Weights of a small GPT-style language model, trained from scratch on English Wikipedia.
Training: a variant of Adam for these matrices, 1256M tokens, 4292 steps.
Each number is 500 + 50 x the weight over its row's rms, rounded and kept within 0 to 999. Layers, rows and columns count from 0. Numbers have three digits each. The size before them is the row's rms in percent of the matrix's.

# up: layer 8 MLP up, 2304x576, rms 0.0394, rows 1624-1692, columns 0-95
# down: layer 8 MLP down (transposed), 2304x576, rms 0.0395, rows 1624-1692, columns 0-95
up1624 108:502508500363427564458524537550408525477537612566521498446573538412454411469461541464561439577493494468515551533431486526538434472512541497494483590536460459477470526482468519535532478555508542524516510482511466573412576470521559571347545519518474490568480532535393441439536521524522480516
down1624 106:480510459498451495531452534471469477523506496428588462480493484519488477572476525406474557499517510505597535364582493474593534444481568564498382492557494609517516494538473487474491461545560494568422467410461486560464497452427467490539570573465549457434526539500519567496407536437444502406
up1625 081:481527464501550464478539492452471492522493526531548406396588506369492407510533484436559451568533451511519604455440490584460523493507513505391616550485500489535499431511446598534488499537449551502424467586473492499548527479437550467474523511515519491510374477527519508542512516550513517558
down1625 097:569422582463549486524563579472430501481510556601501421516511538440545477560483453511562460522497441440447537519476594576523456554487494517532461425486480524525435559481470525540474478538449377482604486533575473442475511461431618513510566559557540503562452476522434570519504464440474560415
up1626 094:429473470425520467495523513514487498494483454490490548520528550478543488444475486448410503535521446543407495523455602579514543549511475428530525503487476526466475496440528527560524518472475410569526536482564467532482560372520541584525499482491534483490502477556487564405561458462497554553
down1626 107:552499601544505510508457577527507423455500492511446589480450437470484466479517486493543526471549439490466500512574481561525556451540499527456503475571420500585723559557471511552506507372359475464462530447548575422522503522532478444561499490546437590536504404477571487505530428528548594519
up1627 094:476476494545483491449460538524581558494485560544545506529483580521561477551509488527519499471498551466445450476553502546504397489479496538503454563474471516540496514434500568449418445519490505503541618545537475487557474455437536374493455589472591524429519532492433383544386479458532440489
down1627 097:515467467460389557470498477415501522398477418499486501442592436601443491428497495464624423508394545487526492473572509539448467597517512491467385558420534528443439426579517538429504494497527521527515482356461494526544419490451534572486505483486542459499574528548563541465538506505493528591
up1628 085:638470634443458593558560510534481493491534507517632470539516461452477409474412568512546479503424492535539450540471455520575484459529671614404534442535488433433477487442501521479502528565486480548546511500421541482435422525493530491463456472512510438452539478591516456526480468470449387501
down1628 107:561533483527532468478496570380433455433525555433464458486591545455413531553464580446487498519524556547472536570517534456502446472555454477550470569434447447565551431496470407514493607429463441531512439539466479510535512491579575459532539496475518584531474448519463509548476574556495533602
up1629 117:503503491484501509559611447529471465536451571572505446551405473531504511483505498605479535533516500550521490439459515497411455480500492527445478471428502503557481537443492562538423516519470489480592470499542441449511441486497500395452445489531474447558575479573461450459546434503411507525
down1629 113:467439433532531465518496476433550542557434571489515574515549397554490525425543436475509501523531418565499459512530507507465536463522502605440570380530449453518361495477502524551575504533524426564613527486515499448547457374514466504426485500509507451426495457443447522530525453575539522428
up1630 108:456454457508420460538485502542542541483555429468449487479427538579489503520510475464465613510469575490469494502487509416469513480482562470451549474382520491437492529543506555401451502533569556439528562446520469457590447484405485495468535498523478525604513508531454400441561530370500443546
down1630 100:522422572520484548465552471496541566478542536433485527459617446486595491591457521456493546555467425507493448563479517570385499529510532431461455451536490481418509472491540463434354445416610441530550484433488485481471487533569441513498541481533474545496481477471452469523524537541508605441
up1631 090:464510475524540525449438503565478467458556458480452506533311527550508518483440520513555488507365505429552599468485469460469438548493399428479481448503375555511450572498452477506471523560531489434562576515604418525476597466507500518530530535498447541456586521545536530523464427547516464529
down1631 115:461463455473473501533465506505533518507471514461463557507470415498482569494562423501521527515577497467405505479517580502527464620480463576511526583528545466483410478576426441475455498547547536561449508597518455576432497508453524553507460543485544434474468529541465511477564492437435397550
up1632 097:575498527479506431604562505498497521475445428444459559461487384502366493502513476514471454499487445514496396521467498497540467435478479486511459493477499504457476500453522444539569583504465495559553508463486522562475463524469520441504464451505577573513544500556584502471496499504436430432
down1632 096:575581480496560558348503500462518494544473525427477467468457584423640475488530539464531499535532574483493591411602557484557431550569565510549559492469481543495536447535468529500443447471593512470483521501459475489539535466532497577430482537561393391568513532424487507469551516502477536532
up1633 089:443498487565541534555513484572602462473507606445516540540431478503526520439474597532502505515425395503470530584469495546446533438504496506516485498463533599424403491452537464500520462558517439487535524471472469548474554429540544520555595515473486500526556568492483591463461514488391465472
down1633 094:517466679522432532450493515497375560479433488444561481481450509478487546491426494558502481575477567505540509520538484495526456517490505457398526487438419491587550464539447440549459518521534512555526625390594521506466443491449436541490494566459603448481448506548407513424418511523524515495
up1634 183:576454419441446422551586495625511519575485521512464505516548509495494522436415581488539439568416503528524452440543551413421561556435566490452523415449465449465552547476425579439417491557662454533507470470475422414457569499447540481512436426422482466501469503533451451407500446447412536568
down1634 080:461506489470530505486488486499463477495496512479503529512495508487517496565494470502475502499507510497475486476448483477564502536561516542510475543521557520469000495526537473514558452515493519483528497477482530508466469496516488505484523577544461486505538470550518495499495486468528485502
up1635 111:476584548489572529483546519505490572455482506511521469505499621510474487535517596450457494443485450573565491325448486547427391431537480583515508494469548521500485454470549503513495622502470459431483438552584525426441465515457538417463428537491436514497459506552516429508518455403528538486
down1635 098:433470498503467528427568484460506537514510455514577508556545498544658582554535564547534483546449479407428493376587479496464548405508517471451468415578557534496490470488437426563411542392590419463522471584442484525420523511421491443497457577489538480471532446439600544501475464427477591486
up1636 123:597505483497521542503546532443487544449489480482498488609499552510504382454485483440534461465524439444508556492596520471552460478454586523493550481447461389494482444547480511488558523516523491508520417546474602412524518486501581566497580461473468478503547560589429509542400404464515487486
down1636 110:471558457404528523497433526530401541464480387515483528596509538519449423560563480579521482535522458566409471494594436492520427537408558452466484514487509459502418566449578507515417541510570471441550499566439466498505544469355523559398503549493452477482563494565570455469524490456511549559
up1637 105:623429518455399430525502514523474489468456550468444519462505419531543458479442478502622531489429452499475514406526589573457488551483441638486546492472495466548522585546511448428503578486443570462563562432606520514475514511511527559479502566531530587484492494500486453472498432520463490486
down1637 102:446435523503549620531590443420485441435492462511503449471468457477456399499524469487443551467532491397461523460529492529470551461491529516445549482498419432490431537457506543538412424519580448537508542544477425559448535586506522551621432427619532530486524474465486535538508502518545487554
up1638 095:466482551425492491479536518540458550513446476586598588462548465505536487564532545429421453432505404514465531453462476586532477456481528474505557519569513467538496461484525535396523486483489529553442522496516464457508541384510501495479549450527444518449536582423489414524484538542453513472
down1638 094:509553639544494504487424423467474568550416447540516564479450479537422517495524467531414574593458526479497495431433450522514481512552492518519502531497544551400516487542529491514531524438453429521539478528588497488440533526464431471548443506529486491462464511482548447575468388459635558500
up1639 091:544435487483446426402533480434508508473499477485402601538540454455506463525511528487466512520606523463525480526587489587566436538482471562334507500418427527562463534527504529477487500508528511581476485525466493546506406527456563480493522513505504498568548517562505469520517481526485615494
down1639 089:526523504521534431507506432483465508489531476513536446477398516482547458545494508569511521457471488491460585473493542439478576484565476528547489509544505496560567500567517560466477491516460571529481525486511490424538543564491439529546502453465369469441466521526559402488449462404502477480
up1640 112:593493564474496479456419514474583415458490574565493566506506508572555487441449495469519491532433435457377477479587432449510555436557517485427522464490571492447438537507570511478520570422468499439487503438561474551497548462526616546417593561497470531451450546537409436496477426481437483497
down1640 110:408460395584595532509494442520495428500445477456441622504404570532527444582486484496407430544543515521501557457486560584407398510546449453516435508531565481489503496447513465506458422532512557459499479490515569599456499510469501507532524509408542512521515496527511508580528550504522466505
up1641 109:460535489515482477589521475443465582482524454551555405428449516543430492554466595545484474514549497386479524558422516483484488515462454466362498419423475464499493495486428488457452591592498434454528513464566523404521537475367487477552556390473485448507471519638565509491442499575524477540
down1641 103:504466504470495473549566413510546507478408490557520526513496499519485510504580561519569584477402484583485462480529434588510577592600386476459451439415557475487498509455515476451515448635468509482548440471547515557541420520519580547492457401576502485536465504519553588494583503447449510430
up1642 099:513496559496567475466484608537551513392454563484489427588511601403545337470449476534495497564489413581453471530499530429476483475529528469371474481465532563456519510585530510498628623477601498511458472598468576510504512457519546514462473547522398584453520469622469492499469458416481549484
down1642 099:541460532474466445455524541436503510474529561515508479455574460445528546483540462546587406603590459517459541486481506502489563588494476434552389494403479497541556474518529538495423546535397478533593482488429501505463529563404501550520515513510599476529445355387477457532518437509470474499
up1643 099:603518417479505601503500514554532455463438543419439509477519542464525520484456445530553431535579514508608604456585461507571444500521508660469476465511452507554433553431506521470388412514523509443497507446494409494522445535514433432462461516513534495553554528553475503549566625470404595519
down1643 101:574507452432505493498516504492516404477504560474475431519499547479476489605557465531444508479399520440462486472477495550471455575465527547493444523503498524469520501521522586449495505638481500482507434534501477532461579463468525514524582561535462494576479533452439486400565471544509531496
up1644 086:482489488520441479503545440507553486510493445427560489521437587581532460546505516590522518494496505401526523458442498411474602511554457533470548446506510518483488494471583458484506468602567521438466592490489587492516527415431532506509537436546485549497482545398459521483430558414372506437
down1644 079:541502478453478446458468546474414488468442518559366584472459391417495475431496444503532374519468549530543376486547560533475432464476477488538487525476554494520674487534497519516469526412452504578501485549462377571473427567553551533494523492445557443454595465485488468452574490554542571481
up1645 105:533464408487565490518483515494488450387537520547509581554454461407572426572453538480544435573531430533519493474543521538472463534397546552532512433524500461531492543529512651477512467521537576465504573447479568509549431459522485499550507556517528403555445528481426483425555560453404537587
down1645 107:433493385436627551575422538448597513336594507474481546588500533524438516557516483446577503546520476523484456476488508454486580597487608421503481578454365437482493490519545457482488534501614427480550502444508525436509587501529477534476538539431474469577468495515465488533505587451507479439
up1646 101:488458357599577494490462460545486546423525501472528461521439468444475585451505597498570488471463421482535521419434471520539562451499438505451459541486549509505514533473465476381515568534464483461585436591567503484422422425552550385539506564480519577497523531632459452456524404506486507541
down1646 114:492479508434497510489476554590480501457460444534595372506514543585491487453555487418477518415505507472507445469545524503507388513442585546483454500533476479453462435430532458538477482438501457412457404634538525484436561506583549574448511600561462501618541572470525521537543564593535483552
up1647 105:630562539457510538438508583532439451573416408447540516539500461464535428412516437482518444478504498539465510507510515549393547454511545518477575512449553587536447471529516494507446531499480596510515508480500549460507527428455452476510468420459451589495450497492550443495456519478418517523
down1647 104:473533421500491524530554492490489538616478427453485539499487509508589515507485513529485487471508534495548558475557500438479525380470395412534541520511499465456527466468446558518461485571503478462525471487562472545417464379576505488541574552593562404515572485526492554570495485583524614519
up1648 092:518435512465551536455508468462550509476518426427502466483477521501543565440482539454566586532508488582511495511416498501442581531430488439490462486526531524523486557419430539496509587576521543481517502408490565464558521456427408503538507433564482468581374483537517507475512485412505432464
down1648 096:594490520566465456539416472451434391409458350522477418513539475506519475524544472417518493494548461522408373541505375478574483452547496536521503473521489546487628571462420557511599497462431541480528538555538508433582484572529552532495492514475373504523493450423566519512559563514564517560
up1649 080:555472502444537468493448476510469511471543487426521523590476516510594439519504567439521535571449460472475495440454496440459478496498445535492588507558473521454510519444427581500504435508524575558554585514528504496538651475540492502498555539528387596526443423533449471528415533483439512511
down1649 083:436562473565437469517365497452481476524536537458489566482515471435522538532527496449516502435505445554528457531506481508520517448600436489481557536584526562528757539526449561467421501449472516464387513477452521427535464524521466432500485484373573528492485571406495501581680465465578443474
up1650 097:505503505514457443502496608496517480583527422517499578494513478557498507413538467497405520615462475497467456512530544506528557538552490550462460447523540477498494471444440501553463561457537537513582540456563494588503389495570454625529435505458504566521575475585483496440503451535511440505
down1650 097:397531504569458473551489447472483480462537477501508460471540534477541522583502506449554502437527551478500563448444548404390475533429522528535559557479546501484569493498568556607588362596449515549450556555617580481525645457502504487590471452546429451527480524508449429501446493538543586535
up1651 101:580451440469498485445487562468545498570486483520539582467466595459550468469412504510438449458503545654517538566484454510497547616465454456477507505420562537425478475486466485503513557519521477550507532466494494437517547597452643428497479495514465428500488503559503461451478497522489487513
down1651 094:490457473478449543514481475493464549545465541532475464588500481524461504460576397517556514390556488506520560488445431498567442522410523472535528444534516480576636548400476506452476442556438497423581475479526578509509498486555487618477551550486365542509478561562523564496487523436562510531
up1652 097:535557434518534561535577492451525540518437442484542439500440513527510469515476557433527473509394518595485387490457549481538482456457526538467501489528538382417488581482518499527524491540471466474465558565486557486500545488491534557518511543467510461455525506520540576485569541463489437533
down1652 109:421551495527587461456423574590484479544454524466557505515511437460474501576498455403465478435553457526508485421489570507470576517468499562519465640610477489442480479522466514498439432525537449489417499529458487381432521479520485510490472489393525413569516567400494467512467569520391588489
up1653 103:538491461503627538525557493453575514490460479513442542590499462554472526395493452555466482525554485432550549398572483558490482527327448468562513417439402466516478648449472467467463579501509543545568503557570482539520494500507485506444483419472564526572496505485503448452518427484480371452
down1653 091:505489548508519445503499429561506479542574432568510563409477489498494474558569515559534566476555545493535558484527373501496444481570449451548532560490439476446652509547591472455431534557482507551413514463527541578539553529477477501451465542478461486447514466496423524532447566456426556435
up1654 089:593468488459471487554539596449456466493496432546539541431506392591539484477421558480533467456604487528558451500469537446478522515504489516541438624507488503532497498471490559429469475407502527439405427510467560494555418521445509538500454520530399493527493484446558453541485451574522378449
down1654 093:567512478532562534385582441519484570548571595499405532509467507577619507435551526505390527477434457431426543463445598533479480525581560445456499392465456446497657667485448481510494528526470457453561551527474441496397500462454525429547510442453575487468517547497492469542467486397445509503
up1655 105:533487437499540487523478510601453599487493466544449521476496565533465467479461519435552537514348598538526502533467559484460455549517503490522466454484519501444455514528423611397435537450508478528495506476503493438591565557395523494499452591492488541521519500586430461448617485542404487485
down1655 098:566501534531508463538461599456546505476459578517564485503530525484442506514539541414507380568577471459432534573500492438498470556548492489476540573475442524530444473524506476434568540439552531542429434494381562442498489534558438507514551457530518587516511397484393516541459430537469570466
up1656 111:570443423465558479469552509555559569484546481489411498529568493437522462427303589447475556559500540429507575485560554528468513554505507506527566474458429469443512539513492511518425544551543535537533483517421512407625478431469517399495586464509447539489516485509472420413396419476418508536
down1656 118:472518442454496504456460459570481483559549453471511568469434501535487500432466434532491606520465538488456499500526535567503576432479486470513470566556431422470248571530557459481405428498497451476484556474481475469508550470455487370457501450453470582420571474472460600459535396396427465594
up1657 089:505545557528466597568555456581440532456461494488438476568494639419467391478546530458452445507488440433462561469532523547458545358485618509517465512531530491547476488463457459422454547498524494506531461373480527610510500522534479544613485580518407508447493526445477476532525562531520415452
down1657 087:510446481433418580416434500478480410542519555528541528592512503564537511410509437495604522515508559464542478521548498527442500580424423548465565390506556458536460576478364538582452469499600612573621574530483513486489531574567475587358456572578551527483563549525532545443547474458502501533
up1658 108:540529545474512486472607568534422540533564535494645544494489556443498456461482486623433521579505529511473588510576535463494519571475576513476452589506476552552452565455531461469457562536480613556462491460480617555525465470439483566466464546440487509576489488504589500460465483483440472515
down1658 103:516516504533538573619534560536532450442457425469503543422507372554395466483451545429536479450542555495530538478472514496480453610435476496600489432525520559444434516505526551574524541533501636537498526474490457485484508570528517561530481437429510536552498431459560439458583501527520480556
up1659 108:536553477464513512530502412564465505417464482457610385562570557478618470509545453478528579535514567516451520438539500427562526425460483391535473439411440471521486465530520479470421484541473529538462410497541442473423511460478521464389475463535488419580466480436479528460514516431548452575
down1659 111:541496549427653470561413504570494480541501499458483465449510472510557499507505492541517550535435455434494551478557455499490496486526467475550506380471509533433544515441491492561522556495545503639471547544510503425477466486456443529520519601521491423549560377513481501501629603506480474509
up1660 102:578574464453567536468497416503464630456521514459570406479512505550531486482477462526528572451446436477501463398626532513501448572470485529490457381516536493477477471491478486456472528575457480452596511533478514448551481567416534419469526460517513545489508478568450593513491488499602553548
down1660 105:431482475572439417452602462488490553529512517488440455505450599478476521551513434554478507453446482563546556407416538595526515428561443440488546475428397597602427465498548481492568545423572428540558486496483506493557478561561555539496539532594520389561501478459543552462486480411462483476
up1661 098:528632476472467476465572530379488510487481552450469487453458446451454501438512450610486561535532469443485421597508565444452509533448482467468524476454511448524505546500512539506511505569607441539531480521528549426511463572562576591550531506532439426546495505505466602521519489537493506588
down1661 102:626496558526534521611456468507531506441438413562458453499508548563502541532535491490480552488531556498578553515492414524521422465507453443471442478475530503440478530490472504488494453451508580534511545503581504473444469485533471556420448505496430494412471575537564419488450498504581467538
up1662 096:510519488507530484484536473432563467393521456564459560544466566540548491512496554473509469579523430468488521518514433516468547478422528520437573461510450549482480531456509422399424540464588487486519511439515556567545474402480474534492434450477440529501610493513483501506464460417454511538
down1662 081:491477527539535581486549355522537475571514593543468489567449491480451452467533494421451514442518477585418483451520348545460529458447472535526479488454505460544746468534572475502493581571492427509510442490531510512545560519537567497424425435520494492463502513460493557428444472557518459497
up1663 094:475535525491463520511485541644518607537468545491549467507488527544468421461436522533502475478469542514526443485492561639507560544572522497436530549560437389565465494564488510442527502589584530419419438495556459462507552455427524521534527496523580551547445536499605498423438475529427430448
down1663 094:459576490614525546532591529444450459463530525503482467481543464494501405523490421517585492490442494539477541520460449461484526476476493484544523463474420525528463446471496491494462547505580457608536497493498512510509456480478461504512418551432607398468572567526443501442489472460482504571
up1664 092:456555502442539503480492468454517503563507486473603483531483515431612441448446536524474476487519502549459513460584496479525526514470563516438612577542409476565501497477397571539469425589495481533457570508494525520578481479502431542507552594535455433581453469523466525580449495486545497570
down1664 084:432485513531477448544468514547548496433494428510500524494539424515333562543587470469591567530519473506465386484473544506543521380496474528534407502457513471496619475462623444449558530516517481490516437503486533469429469467463579441510426399458577493497458571540558426453544489524418501464
up1665 099:530577497439590436569549536454495512557539465581439504465485522544490509360465531514488506591469555501533468445468502562493467476535518495493523508497464512441519543419484491476536378524484537489506595563549482405582524538502530444468495463502540528493524489516558513446495388515369475574
down1665 102:453481493566547507501540459584542526493523478452491528525498604431455479557458482483413574563534414490464532436425461505551493442465478471481532437466518427628404512606510494526485536569526515457487485534444595505500516465518428425519492494631512389446497495648548462507446518424487525525
up1666 099:493516450490537522509523510440539472467525515413554570474534415388541441506382482518563470557542417584527456455535529600648584538460515543475540565491520496490476522467470488505503516535602491531560478534497439563478528413513420536475499477551564573527472497558459527461382539436509472465
down1666 109:610512503439526520506467488413450515524497563584467519417469504503509436388482586513561431517504521513582506426521481554437514522471468516512509494439502521484406464500487548497426528439510520470482469528527474438479500525429512593499492540509523531484514532529540509610511573589480565480
up1667 113:556479496377510560519528552531537564521465442537442548528499563460605530501470497571579476483530528480513444541560584554542456503485553448502477498447391586461481479475561453381466451502563576536499492578423484466551482462453460456524580429493447439595525515465434423504536515558530458549
down1667 110:467524467464484474548540493499490493517532432476553559502469504504438435523533577537481496496585581508478432586471514466443411510526406598540549392537607543470468480528517511555475553540489469514479491486390449548464457461463522526472517461536435501518509483385472480514489479485572499593
up1668 110:491353473495512538570624472531416489509495495479449563518514481534538457488418430481518516523464549543492531536548566505428554491478594445498524519595477466531459554464507576345451479558520500496483464509531507417499404556417536423473536532449379513482480538596577452447555451521466408473
down1668 097:492493466500565525437560557564495509427480564501456495564460539455507460444575532466549457454573471511488351539530566528579492552542448494414571400456526474450478441576535513553524489523504454532466465488475494387512513497480473480481568562527384439510412513474504483526562525480463553564
up1669 100:466582467466560512451553511536534560528549462536581477537589420428426406459524532482502495505457514507533576524575508441557545576468484546512552491513502431530469474509500583508527497380550532483484475502572479437570515519530567496445479511446524570537473491498466449497527520610487485598
down1669 094:519553504452518491601555488518466452543472604557444419584431458540531516421480515438497415484479639484477410390450484455399533516414508395485433510505415498609569564465462563448497535509461497458418507568520486542483610516485389484425535476500478491493487531486459535468508533580464528440
up1670 099:471543444475453576460612494552460462442419486482524498507453603556534417397461519570497449537525475493515565567488494502503445564483489467477567396426424464505490588517427482387521478526557552517561495466511502491550546545440533561553515536439451495431499481589479543613479424519534542572
down1670 109:586616702523518536454485504545419486560486521517394485501498405505432490485558420455506503472480565623421591597391481488465396521543472570587535540465482447479543558445519501438516449456425484560380480498502485483515509487488420447551501482511541509492505516538417447548488473457580602555
up1671 111:531505356501489477554493577508517432346542552496467508489438445531472521421526515489524528530535503500530575470487528536618511517454489441488435524460413424524474426561499517372499517515500528461509576521522473504578489507529521455473368524438529459515450525445520549551460545390490569428
down1671 103:547427475448521547440539455502540483538543551522472549413600497503492496556540643543447423440599441529504467571568498463427501492411480422513516514535426548526562485534536450505461541497457595467534446478554534416472564442504432551507468608440532353437567500493537570493532521480579601462
up1672 103:474484550488549560504518571467446468530521591451527521551357489551559591478465548455422460511485581503487474398455540473416523485469483488462487444433358570520518535523499480527477558547478485490470463548556499472514479465509411509529540536467533492505432477591490374594522416491547436540
down1672 097:497483476497581575519447534531506470504475527442459553567587533540536467448492545462596482430515511517471527515621551490439474525552558418463492513568537483480461602461500545536515497472567511462550438565555542488549562594438445510422544516501449508471483503478458458533471521442387466459
up1673 097:509397494526449451587541497502468524501541454484516492532551429501506554475544419466559432576539488521526450440529530612533484481496505486494556452565455524495496507400494482404511532418539496526530554398548489515527480464557489422472507528503435484508394527439537499461518506542515565409
down1673 095:517538516521556443498481490473538495486504456517482480502519486547527552364495498490439578458444410461476542542443514414439437527537600415414492332483488455457500491486524510475559594542511545536473576595513510483490553473567534521505448523444455515576511457515523504534472505407426469448
up1674 092:500488481457504572469550491491504477414501443468501453486463394514517526517530545504539482575502531490532507496482508570457562573516497449489492475478539463498497502392431474462553603486488522434622562424495510403585566507409460487502510461566553506622346474471615579539621422447503549527
down1674 096:493553498582373416431554496431502421418446501494513486533586417445518490570567470456536503497462457523449503546541495537461499485488505535479494463417597568560538559520484488468546447475475476530496441538512487398632428500493556499624411393533472623459528455475454498485550540488552576564
up1675 098:506544496519420561550459465473563562482554526559507392606510540451502524475474450491515532492449510530449610537509519501468474438531574491540425417469460512530485496521489499472444598514477484490506465507435552520607529459595545490437504491496461436476449515462512494411499510527565396536
down1675 090:515538368500543497496432579478482469466446533465537519480429507476462507466473448496512517529466442533539399541463540514536492528415434430545559520434400551454493459486478484495513554452548584449539493573486485484553455633459504506497603502409484515610563513505494448463527572538447522609
up1676 095:506497480417418502594573595539565529534490514398531488522481477541500471469520644547513462508358489440547577517486624487439478549541521483543501530427509548383400453524559488579526555562545546545502565524528504536511462507597451570457510531523532490472490519497452525453448433442530489595
down1676 098:495484481517559509490448443508552484421554505566533460467536463491447520483399486452585492555551431498504553537579345470560529476507555528429511508487449420521657539501501458340495422454460501454493366481525495431530541448511509487455518472469495487492500488512451518490585577588471453454
up1677 090:517446478465545517523572454443483445527521419552495521473444474482451433434450563515395514521552444437527534505463494594463453507483539481430482541503533502530507567489495514460533502478472554570521462546485582460589574351483462459479552400486506551512534495486472589475466489452482607508
down1677 093:556519493474441535556455491533508576492525453463435497489512453490542556442478471437532540505500542520444466430468517535541563481492462497466482385505562551448636473417531533528468504449558526576470467454564383564491424474395465492405478491556481485454627448463482493481547461505537499430
up1678 095:491541467522505541565594474489505438492515547544527458471500539513448474619386470515527408507522545445517507536462506510514498514490553469565558521509537385588484606481523547361486472540470435417552426609557513521486441560570505583470416450489539460465430459588501498515510453578472541552
down1678 091:540509517492453532438536572480509496510485529479509494539430472435495558393542554585516566456423485613473501444529530511548460502449415623562444591549489549461489417486525469526515613435612525501464489439403420539538577506462521541489558529474455500472506545452519466613478509501493455536
up1679 104:559489521410458531489477554476430514494513511525530455538494486448592459458406524473475455493591587481487514439497608492562440485507553504559470402503511522461380507516497533387466485549442616546444579452489478481516465447481432466424462527515460511570513588500471421499475537474479554466
down1679 109:482445445469488586543501473456455476490479602541500475636561454544537519544468441469586524516447584446471547447608497487493472522488547486507525427507426456614437463413502464490540517549506410471456457402483442522489498458545535604467375555547548534537523553482444595531482570424469474479
up1680 090:578432459476425495551574513540510533428557572555516509584402529531431461535499499520501410572514441515452592497442456542498502378398445446461443504504421474549495591563533509490455564559452544381535484467479436495498466541379498509471542562559461506442515500433452477467475514436533477418
down1680 088:502468498476596502474566485572443475572493505458564488511454439472472530524449469551513457593545489439498565483460497545594550550466505495478539532507524557572584537606500462492455473500475522495486511549477514495534504510413504510518453492511497441400476456467447503432481476454575513580
up1681 101:502493494411534538469449515535490520522545543529497437510468488495541487519484549523507526459515550526515470467410556470542518558546444455463423448395515474585480423580520576519579508608511507592508535484597515498487448408497470571513500567592562537602477499604449491571536455427591460524
down1681 095:469524570514641573519486548474495534484452616443439460548440541535430518454479501488396554481495509473533481508635539476500483510492543483498558523460556489415527462525478479489533507480511498508515473404571519500534510463443446399544484508520463519471502491415470438405437528510367518460
up1682 108:539486508480437602581519488567516474540509561574456472520467565428395504446531519538502482490448515451534536520443471490471479452475498509503403629562444551444478506580477489490510514474502607545560526469511468432476498479526564527421543576515577568455572503577503519520501481488507563486
down1682 109:439530469546495566485551480486517460494536561472566501518602480483553448396513462580459543477412466517468478508498570493482560576374459506581521550530590443502545450449511487462558556547569375517508452541409438518502507450456490480447407433540484485547557512464550442457477552470524529580
up1683 112:470458503456561488585514502521529404461501500524570428536454471650510507498511528537473458501435476461526411554477526472403532557486514485474463553481505514472439624513505596468451532540454533537555579447553534543447510464520508520492390575540495515481481472587444609461490542395486499570
down1683 108:465459533520479442513522544501460481576460566479416531459518483461517485462449503504432491506543486530554579458479560489450414416482533543511454514580463539488483515470442461569496562525613452479406498434500524538547424467510512509561620505519484425422544525513525585462464483423542520539
up1684 096:497609550527591489422555493552552501509493480474494576479482491573529445463499559433487561527468541529508417494532475428443416589516457588461476477472496426463505496427481497499366547579489487542523410522474468466525491522427445495470478547537437516554513485582524476538575458486493595526
down1684 091:497414534450381496479500580516503510575424561540473493502376447466534502467532488445463482479498560487510518442453506461516507484452538529448534408490577435525590501486506514492536582489481471530512507550596559490543488508504606368550516516632426554618471488450536587399580521530515462426
up1685 088:532452518405619620551464439472482521566513550500550404489429526483536457514523473561535536463518547427456495451449448472502446530523462470481438410457421462503507516481463530599502478587370483470519587551556580475535545498407577581420519597475498383485545474461551415524464461466435446523
down1685 084:601531491524432417501536513576475524409483393404411488577485441490455419466579586531428476529494535492585480523561381540509517545555554536477540576543559416517671400491519495525518459517592516543549465567468499468430448502570468463613391509497487537505417439531478569487507490574476529440
up1686 098:539500544437499502491527555466540549586473545529426525450542474458502519521447586585464543469491440568438545523469489529522418485452494492449516461618549567445483512500535460567469551544552537515477413449425402525551517405389446440414549470506490560565462546448527439466456493414581485460
down1686 099:525496452489572510453520577535500474485527532472534536479550533469496624471578529574536467510426462581540544468561496619509475405400434503566548425545505545471644600447483402523441533441460517450580446510427392589562431508349580484490400462531508555497501545493529452532541497492466467505
up1687 098:526459481484432522535501567470455494399559455512504515486517414512534505553467459502469526557458437567446551517587530538510436514453450490452547515437504578402499527561397551490506472463531488498573489453504469522574458476444523457505543482462559519555452509515534463526552533469481586611
down1687 096:450498531577474482477463553618420476610483486434482602558496611512492548491587467518536541475502569411560446554465543518484459493566562471513445475516429521569575379478542542466535537542510417491491498439544487496475474402453400458557483481543436428537592557450499514418497513492557398430
up1688 096:475587467384483455409501509421463644515447529443460487523433641537470494491477543507425456501482492489397427416485493570490406482505512549492535495585417525502509541471446485511466448460484498485467492445507498485501471508480483423543527555500447546505537514528640492486525533457433515464
down1688 096:544452521433404425446512504446537554493411505408517458508492522441471444498447510441532533361534491588496519458488431532458449534541538513541452521444553531450503515440481463483542558513489565477503456459516487526514382517495485545469494441550550497598410507412472496434543452524534611534
up1689 097:511456516550437575438572507630602530428526483546412452514604521394548424533478517499498508552423511590500495468511488564495577561537445476569550423490553514586444479526423514590442518421587628466527499444507521546568492497559493465448511496542475432562414498481531515380453459468554579499
down1689 102:518493490504540523508528523487492422544429479542480567499478482500513487524524557469410463472491460481418464531453528388434414542445611527427409494503458471449299542484556445463550404450572560487521403486502484458504504431518571534502521558494472551419595563578577545517451462514423422468
up1690 102:503598549442477569503599509487454496452477537535439504443469519555510549509474550498475504558522488421540531437458524479455587547528562453522460509584484531451486470425584505471486518508491503377498481509454514483481563543495496501538529478474513436569437501502464517459480488451458453495
down1690 102:516479454450535477568556499443501469487535551490491473605565454574509523593519509379589366479590523461593491497517427505497508588512536405517532490519494519539522446492545393410521465498524415485462565590499485540501414538558563481578411553478438408603463525467454540463558587455429545451
up1691 099:554518496549520592529587564522508508532515520437523480503477401532531488433529445507554355570606545605525508446525635533591483483486479567439618555528477420514456562511512436508501520536570505545512542503487496452575497493466442508449576447402506449591453551550584485494434475536423425499
down1691 097:535505542568457519464518556486543508505491463559555490491544438382570501455455479516527544451562489486437537464461515570529518473387536507550515521466440533506484445417561476513510497432520503487596567394521550480430497521490562505560494458471385511608480522514506570421413469517529599504
up1692 108:442531499437459516378480494505497621524452485476454436528508569514565454491502473499551531527456470393460505549488563521485450478505506566449577473434430448523490574571421547459447477517470560452449570406522522441511513454456494505522506517548446514476525561401611520541497544501381528478
down1692 100:428500415542505541439500535488486547492418490549491506510524455541509401539489487518488524482537567572483567553479537475419501560589481422537617565431510489527539503480440436565431528494522460501501501468514565546552575468449668529547531551558471490473531528476474521413473351448494511446